config.toml
num_hidden_layers = 11
hidden_size = 256
num_attention_heads = 4
num_key_value_heads = 4
head_dim = 64
intermediate_size = 1024
vocab_size = 1313
hidden_act = "relu"
norm = "layernorm"
norm_place = "pre"
norm_eps = 1e-05
positions = "learned"
qk_norm = false
attn_scale = 0.125
bias = "all"
tie_word_embeddings = true
parallel_block = false
init = "normal"
init_std_qkv = 0.0312
init_std_o = 0.0312
init_std_up = 0.0312
init_std_down = 0.0312
optimizer = "adamw"
learning_rate = 0.00125
lr_mult_o = 1.65
beta1 = 0.9
beta2 = 0.99
lr_head = 0.0043
max_grad_norm = 1.0
warmup_steps = 411
schedule = "wsd"
decay_fraction = 0.784
decay_shape = "linear"
final_lr_fraction = 0.05
batch_tokens = 32768
max_seq_len = 512
doc_mask = true
z_loss = 1e-05
train_tokens = 142400000
max_steps = 4346
dataset = "wikipedia_en"
Each number is 200 + 40 x the weight over its row's rms, rounded and kept within 0 to 999. Layers, rows and columns count from 0. The size before them is the row's rms in percent of the matrix's.

# layer 4 MLP up, 1024x256, rms 0.0377, rows 243-255, columns 128-255
096,257,110,188,221,178,206,209,226,108,170,218,203,242,132,231,120,262,185,221,232,205,201,234,207,143,251,168,175,238,191,220,202,139,172,178,219,196,161,157,135,226,221,219,218,196,203,213,218,267,284,195,172,224,217,217,196,164,221,150,203,187,231,191,161,207,227,197,174,219,153,169,170,162,210,179,204,194,158,162,321,244,172,240,253,220,204,187,231,180,155,242,204,156,243,190,203,163,124,148,166,225,205,236,229,185,261,203,210,264,199,225,166,172,174,262,195,211,201,160,220,165,269,157,232,217,189,245,198
114,162,226,261,206,232,233,218,176,241,120,212,181,223,207,146,194,224,260,201,276,227,148,227,169,244,288,203,131,296,166,199,270,131,182,261,249,253,173,158,233,272,161,239,208,189,212,220,106,165,275,169,108,211,270,219,130,199,134,217,214,213,169,235,165,200,254,224,169,186,207,189,235,199,238,164,150,192,210,232,237,202,149,212,243,178,164,172,218,206,248,227,206,175,198,269,223,179,157,180,203,217,200,205,194,218,264,117,111,136,188,149,162,179,160,204,218,161,155,195,147,299,245,175,240,196,217,202,226
098,232,100,242,235,219,135,226,219,187,211,135,199,160,125,276,155,224,211,165,237,227,228,199,215,150,185,182,198,214,227,146,165,246,220,248,205,240,247,169,182,228,147,234,249,238,173,283,219,248,205,207,123,238,214,242,175,192,232,122,143,151,196,155,192,251,209,223,182,228,214,252,190,172,256,186,195,157,164,92,214,201,199,262,198,243,234,248,221,259,175,248,197,198,214,248,236,231,224,235,193,225,162,271,235,196,168,245,127,199,187,255,144,138,225,193,185,245,226,152,218,140,128,152,142,166,203,185,158
102,210,224,150,226,190,238,208,144,208,134,155,218,162,212,260,208,231,208,197,205,194,213,191,179,316,177,163,165,174,206,268,240,279,172,255,219,196,184,157,179,275,153,163,198,175,265,165,79,188,252,236,176,246,286,218,195,190,122,197,173,111,205,229,212,215,167,253,234,239,197,172,156,174,165,204,173,232,222,161,231,167,156,127,208,168,183,151,166,210,231,108,177,135,231,223,228,170,264,145,190,184,191,264,193,166,196,246,176,232,159,126,182,173,192,203,205,224,131,167,241,234,180,149,196,215,212,212,144
100,221,154,214,201,261,216,84,175,168,219,293,167,217,114,189,188,281,169,211,234,251,209,216,204,238,232,152,208,188,209,180,144,145,230,184,210,181,232,129,128,203,204,237,192,178,236,152,249,234,241,172,155,276,259,201,189,220,188,186,187,148,182,257,236,233,291,148,175,254,232,150,136,204,238,202,202,227,187,215,245,250,218,236,240,185,197,144,210,210,187,171,197,143,295,208,180,216,202,174,195,199,147,230,215,195,269,248,224,227,211,234,155,140,194,256,170,199,182,174,232,226,97,206,268,172,266,206,200
104,212,232,207,160,199,193,101,216,125,226,182,273,156,236,185,215,258,161,184,165,305,194,185,229,164,222,229,228,242,220,179,246,202,180,189,231,267,153,121,231,233,237,252,241,184,213,209,188,210,274,161,237,305,144,159,173,178,235,261,149,112,151,180,196,241,98,259,229,209,242,227,197,174,175,242,184,201,129,146,207,224,190,173,201,237,189,163,155,246,183,183,165,229,239,203,203,224,183,237,149,225,179,170,126,94,159,167,176,223,212,222,152,236,227,202,206,228,179,194,214,206,206,275,177,235,171,210,150
105,187,179,246,245,218,129,261,183,138,107,178,159,238,191,182,206,199,202,244,219,281,195,234,223,193,187,259,198,204,190,264,228,116,182,204,260,241,143,231,209,287,216,223,259,165,187,199,160,221,200,182,126,217,188,240,249,205,145,194,207,138,220,210,224,206,191,189,222,231,95,161,234,121,193,221,154,124,205,252,236,184,165,173,188,171,216,187,247,257,201,275,204,158,224,182,273,213,173,246,158,222,185,286,186,215,202,208,142,255,213,254,167,203,220,263,172,194,192,130,157,218,164,194,209,190,202,277,219
098,250,109,150,167,178,227,121,142,175,148,190,174,173,107,199,204,267,213,178,234,148,174,138,245,271,142,212,154,202,233,198,204,219,146,217,220,202,170,211,199,254,152,156,200,195,203,251,228,211,142,146,224,215,234,160,250,193,168,194,243,267,263,267,199,194,225,214,203,266,223,217,190,189,204,235,164,254,144,231,187,226,235,161,153,182,210,134,206,230,213,134,234,187,203,203,212,186,240,230,221,175,239,270,178,245,282,195,192,236,173,152,183,145,299,299,142,135,150,151,251,141,205,218,185,219,211,215,188
097,245,117,247,163,201,170,267,216,130,195,221,221,145,160,163,197,269,171,193,192,197,127,190,167,216,235,220,166,154,237,178,196,190,179,196,186,253,233,174,163,157,147,234,245,214,247,218,124,150,155,139,200,243,174,211,209,144,227,209,222,169,199,205,226,202,157,266,220,209,274,195,200,166,192,167,185,229,165,181,226,135,198,271,130,195,219,223,182,180,216,207,235,226,168,205,225,186,217,308,223,229,208,145,235,197,209,150,209,152,136,215,167,253,152,252,145,260,182,219,173,228,201,205,192,245,180,251,231
092,190,209,236,203,153,168,198,256,168,184,200,214,142,145,217,218,202,194,205,262,225,191,122,135,182,258,251,184,212,231,220,156,224,210,219,278,186,183,192,162,246,205,173,289,134,265,173,209,235,203,216,180,156,224,137,183,167,197,153,162,221,237,188,162,218,202,260,174,147,150,201,194,222,242,248,223,175,84,232,196,167,150,164,188,219,237,160,211,177,231,233,221,176,275,187,197,195,92,272,242,237,179,179,182,101,174,203,154,175,127,231,165,220,154,178,230,202,264,176,247,239,170,173,193,200,180,214,150
105,261,158,210,223,203,286,168,131,110,211,176,163,108,147,252,224,229,248,158,269,203,195,196,208,150,157,259,217,194,207,211,164,210,141,222,223,245,264,204,233,211,172,232,317,275,247,206,203,118,205,151,185,201,168,128,234,239,195,168,201,191,197,153,196,183,221,246,180,251,207,187,165,202,123,164,146,123,180,205,192,242,212,227,179,205,230,219,207,202,220,191,184,228,265,285,156,137,237,207,219,255,173,191,220,171,202,201,222,203,128,261,159,176,280,250,190,184,113,202,278,169,146,282,232,225,203,215,230
104,200,251,293,189,218,223,225,127,243,197,202,148,181,118,276,188,207,183,211,297,164,220,198,192,189,243,193,131,183,217,160,166,280,142,226,202,200,169,163,276,250,158,241,255,259,202,198,167,249,188,194,128,172,213,269,182,212,186,155,200,275,182,262,189,212,338,134,185,195,189,187,224,242,202,110,155,197,161,224,172,205,155,235,193,201,213,182,190,224,215,184,195,244,242,290,250,182,154,144,170,180,181,200,232,250,215,181,179,220,191,170,166,132,139,203,224,226,173,154,249,231,170,296,195,207,200,154,160
099,218,257,196,223,206,273,166,163,252,130,170,213,171,184,187,163,207,190,238,277,293,191,216,204,135,190,210,226,247,193,177,190,228,163,247,221,211,245,205,215,217,180,243,211,262,195,193,147,165,268,193,233,173,180,290,207,219,175,129,214,221,227,135,270,199,231,186,174,193,240,113,220,202,193,211,128,203,140,219,204,240,169,249,276,196,189,188,149,213,169,216,250,233,146,212,160,140,170,222,234,230,212,220,193,224,241,194,227,184,139,155,192,194,226,235,133,207,185,212,198,242,252,238,193,156,235,236,196
# layer 4 MLP down (transposed), 1024x256, rms 0.0361, rows 243-255, columns 128-255
097,199,151,181,209,178,248,211,230,253,223,233,225,152,231,228,188,202,183,166,252,269,204,227,207,219,237,230,219,216,196,193,138,250,196,123,185,188,195,255,148,193,153,284,164,96,252,249,198,185,230,119,179,160,214,231,231,241,179,164,130,171,273,248,175,190,220,186,228,164,263,209,211,193,255,212,208,123,145,196,175,232,230,225,147,171,188,202,194,183,158,175,112,205,281,223,223,230,167,220,224,250,227,107,117,159,139,204,253,216,184,147,157,239,208,235,204,262,180,199,147,187,135,165,206,152,124,215,237
117,233,186,189,162,245,237,215,174,257,168,170,223,175,140,217,228,254,198,222,232,150,233,209,174,229,215,299,157,245,238,162,222,128,254,164,297,153,154,147,232,156,131,189,214,195,255,248,185,160,173,216,262,175,237,176,100,208,198,227,261,274,201,163,174,170,197,150,104,190,212,212,208,138,284,180,123,225,243,217,231,180,163,204,182,212,98,202,205,250,192,236,232,151,214,216,198,198,209,209,292,162,186,257,264,226,205,302,202,204,193,168,203,147,179,259,146,236,178,181,221,257,216,221,201,219,248,214,132
098,238,226,199,179,213,240,207,247,186,260,246,266,201,241,258,227,147,152,225,177,252,130,115,231,209,171,251,206,206,205,215,125,151,226,268,204,236,270,232,166,187,206,195,132,168,165,238,210,180,119,186,194,165,179,200,194,209,180,251,204,178,156,199,170,171,163,214,126,247,181,240,225,239,223,220,213,126,151,115,186,217,178,214,164,163,222,219,177,228,145,191,124,158,226,249,191,196,210,255,209,241,139,214,193,212,250,254,167,181,246,247,97,239,153,229,193,234,175,211,156,204,190,163,178,215,206,177,190
101,176,164,210,194,217,243,198,201,181,228,184,193,108,181,181,182,195,236,155,265,209,181,147,214,173,154,214,206,262,97,185,152,236,144,155,189,196,171,215,298,211,173,164,171,195,201,144,199,174,216,166,232,158,231,234,231,248,233,163,198,196,284,238,209,225,150,241,251,244,246,216,179,215,198,205,275,227,157,192,227,157,254,160,170,177,167,160,263,165,231,265,191,278,152,194,223,184,241,265,197,182,148,231,154,200,216,209,180,179,211,161,129,138,186,212,214,168,176,279,158,208,199,170,315,214,213,226,196
100,188,180,191,268,173,189,182,211,261,269,179,213,213,188,255,170,202,223,211,211,143,123,192,210,219,210,186,137,209,219,243,140,206,190,185,187,250,198,208,198,164,191,247,245,234,229,231,161,247,203,146,246,219,205,213,174,201,154,151,232,225,192,207,198,210,173,187,252,200,187,214,215,143,197,197,168,195,217,222,246,198,141,219,115,120,183,263,138,228,208,144,224,164,223,215,206,190,159,188,201,147,203,146,192,210,147,184,213,222,214,183,228,193,205,192,196,186,319,235,136,178,216,254,283,147,248,157,229
102,217,196,129,239,168,183,161,229,159,191,304,223,187,137,246,239,263,130,166,251,189,196,147,187,192,191,135,155,194,226,202,252,156,292,237,161,213,147,193,202,190,155,221,173,184,236,249,168,202,145,183,213,179,281,174,238,246,237,207,174,213,232,217,146,220,161,194,183,185,223,207,193,175,242,216,183,327,202,199,138,216,194,170,257,258,168,222,151,147,278,210,197,178,166,192,147,228,186,198,271,219,172,135,130,219,169,231,249,182,251,165,130,184,179,236,205,194,180,225,293,200,197,139,185,272,201,201,257
105,182,202,151,164,171,174,137,254,186,239,271,205,155,166,277,231,240,198,258,120,174,251,210,254,189,219,122,213,281,223,221,165,132,239,92,262,244,209,239,243,165,225,141,136,207,215,192,174,283,198,235,179,238,186,229,211,204,227,253,247,212,252,190,106,141,268,181,160,299,222,165,222,241,171,186,232,219,189,207,219,234,181,193,244,166,112,154,255,232,226,162,246,162,179,196,191,201,186,259,185,235,201,149,234,260,204,211,205,166,223,205,191,177,185,255,214,113,218,145,214,244,172,162,172,214,155,284,184
096,216,237,225,219,262,187,209,244,146,306,236,197,227,190,161,252,218,244,210,161,132,191,263,192,193,222,165,207,278,188,181,263,153,167,217,183,148,176,220,214,204,145,223,180,206,151,202,187,218,201,237,212,229,211,188,232,168,205,184,246,204,185,204,264,174,198,138,193,160,119,247,163,240,225,165,171,218,223,225,151,244,190,192,157,293,181,241,216,215,242,216,209,209,267,251,225,174,234,160,135,258,168,248,179,207,239,217,199,235,195,157,149,83,113,183,165,233,193,215,135,284,244,198,193,201,251,190,162
096,177,197,231,274,150,135,160,229,207,205,267,178,149,85,182,210,264,108,188,212,103,184,219,196,184,226,249,185,234,234,192,186,156,142,149,168,207,173,190,150,170,193,176,184,235,153,165,181,241,154,197,215,172,230,163,193,234,194,270,155,167,325,159,138,246,199,230,176,231,134,170,201,190,163,167,172,184,214,272,123,227,258,221,176,266,224,183,166,214,231,103,207,213,190,194,174,159,202,138,201,230,192,235,206,235,246,216,189,237,154,314,162,211,233,207,160,197,156,241,226,249,236,189,195,189,161,156,239
090,154,216,207,225,170,195,197,159,161,291,220,179,169,225,187,126,278,269,132,218,192,97,189,215,159,229,140,216,211,195,165,194,222,215,277,182,188,205,183,212,241,118,166,191,180,175,162,190,185,235,230,238,248,265,225,206,188,178,209,276,187,190,155,226,155,180,232,148,209,155,202,282,180,193,189,187,232,209,195,230,206,212,164,193,179,217,240,214,211,213,210,227,272,158,198,209,176,240,185,191,207,132,155,189,215,174,215,170,175,202,230,174,235,230,165,266,225,149,127,168,209,178,212,182,194,216,132,181
108,252,253,198,224,180,158,150,169,254,191,198,192,197,196,176,213,257,160,213,208,207,179,180,191,224,240,191,189,169,256,159,177,106,215,181,166,144,177,192,191,199,192,218,120,228,208,166,251,232,211,197,102,155,165,274,184,154,147,167,255,198,145,178,194,238,190,167,217,233,240,217,190,160,183,189,221,199,245,246,208,195,291,133,287,179,190,184,244,161,211,148,195,262,183,186,209,264,151,167,284,182,160,119,240,186,190,164,188,161,217,232,223,197,235,224,239,201,303,209,123,243,228,259,240,233,157,149,182
107,201,171,154,173,202,226,125,210,204,225,203,182,129,206,165,187,148,220,179,157,240,106,162,227,170,188,152,191,115,212,198,215,144,166,102,180,156,293,134,171,155,184,158,163,229,197,200,243,197,181,191,249,189,265,135,176,168,255,228,273,196,231,219,208,254,189,250,194,198,272,143,162,202,211,230,209,129,225,242,183,188,113,207,175,164,235,195,261,204,167,152,300,169,162,178,177,210,241,206,201,147,212,193,164,249,154,203,174,209,229,237,265,186,216,214,148,140,212,193,184,135,142,184,190,185,173,175,185
097,205,128,190,160,207,193,161,199,227,234,202,277,296,188,200,261,227,170,229,116,193,237,140,235,203,223,160,150,296,199,208,162,220,291,175,189,158,181,177,132,244,188,144,208,154,235,262,225,221,225,191,210,183,279,160,186,159,203,215,208,170,243,204,111,208,221,218,234,145,185,229,197,194,188,162,244,228,221,197,227,208,234,185,143,218,254,232,202,197,211,202,197,229,216,190,228,229,219,163,192,231,235,205,198,229,248,178,113,188,239,161,221,232,135,112,212,142,284,219,231,215,168,167,135,221,207,185,251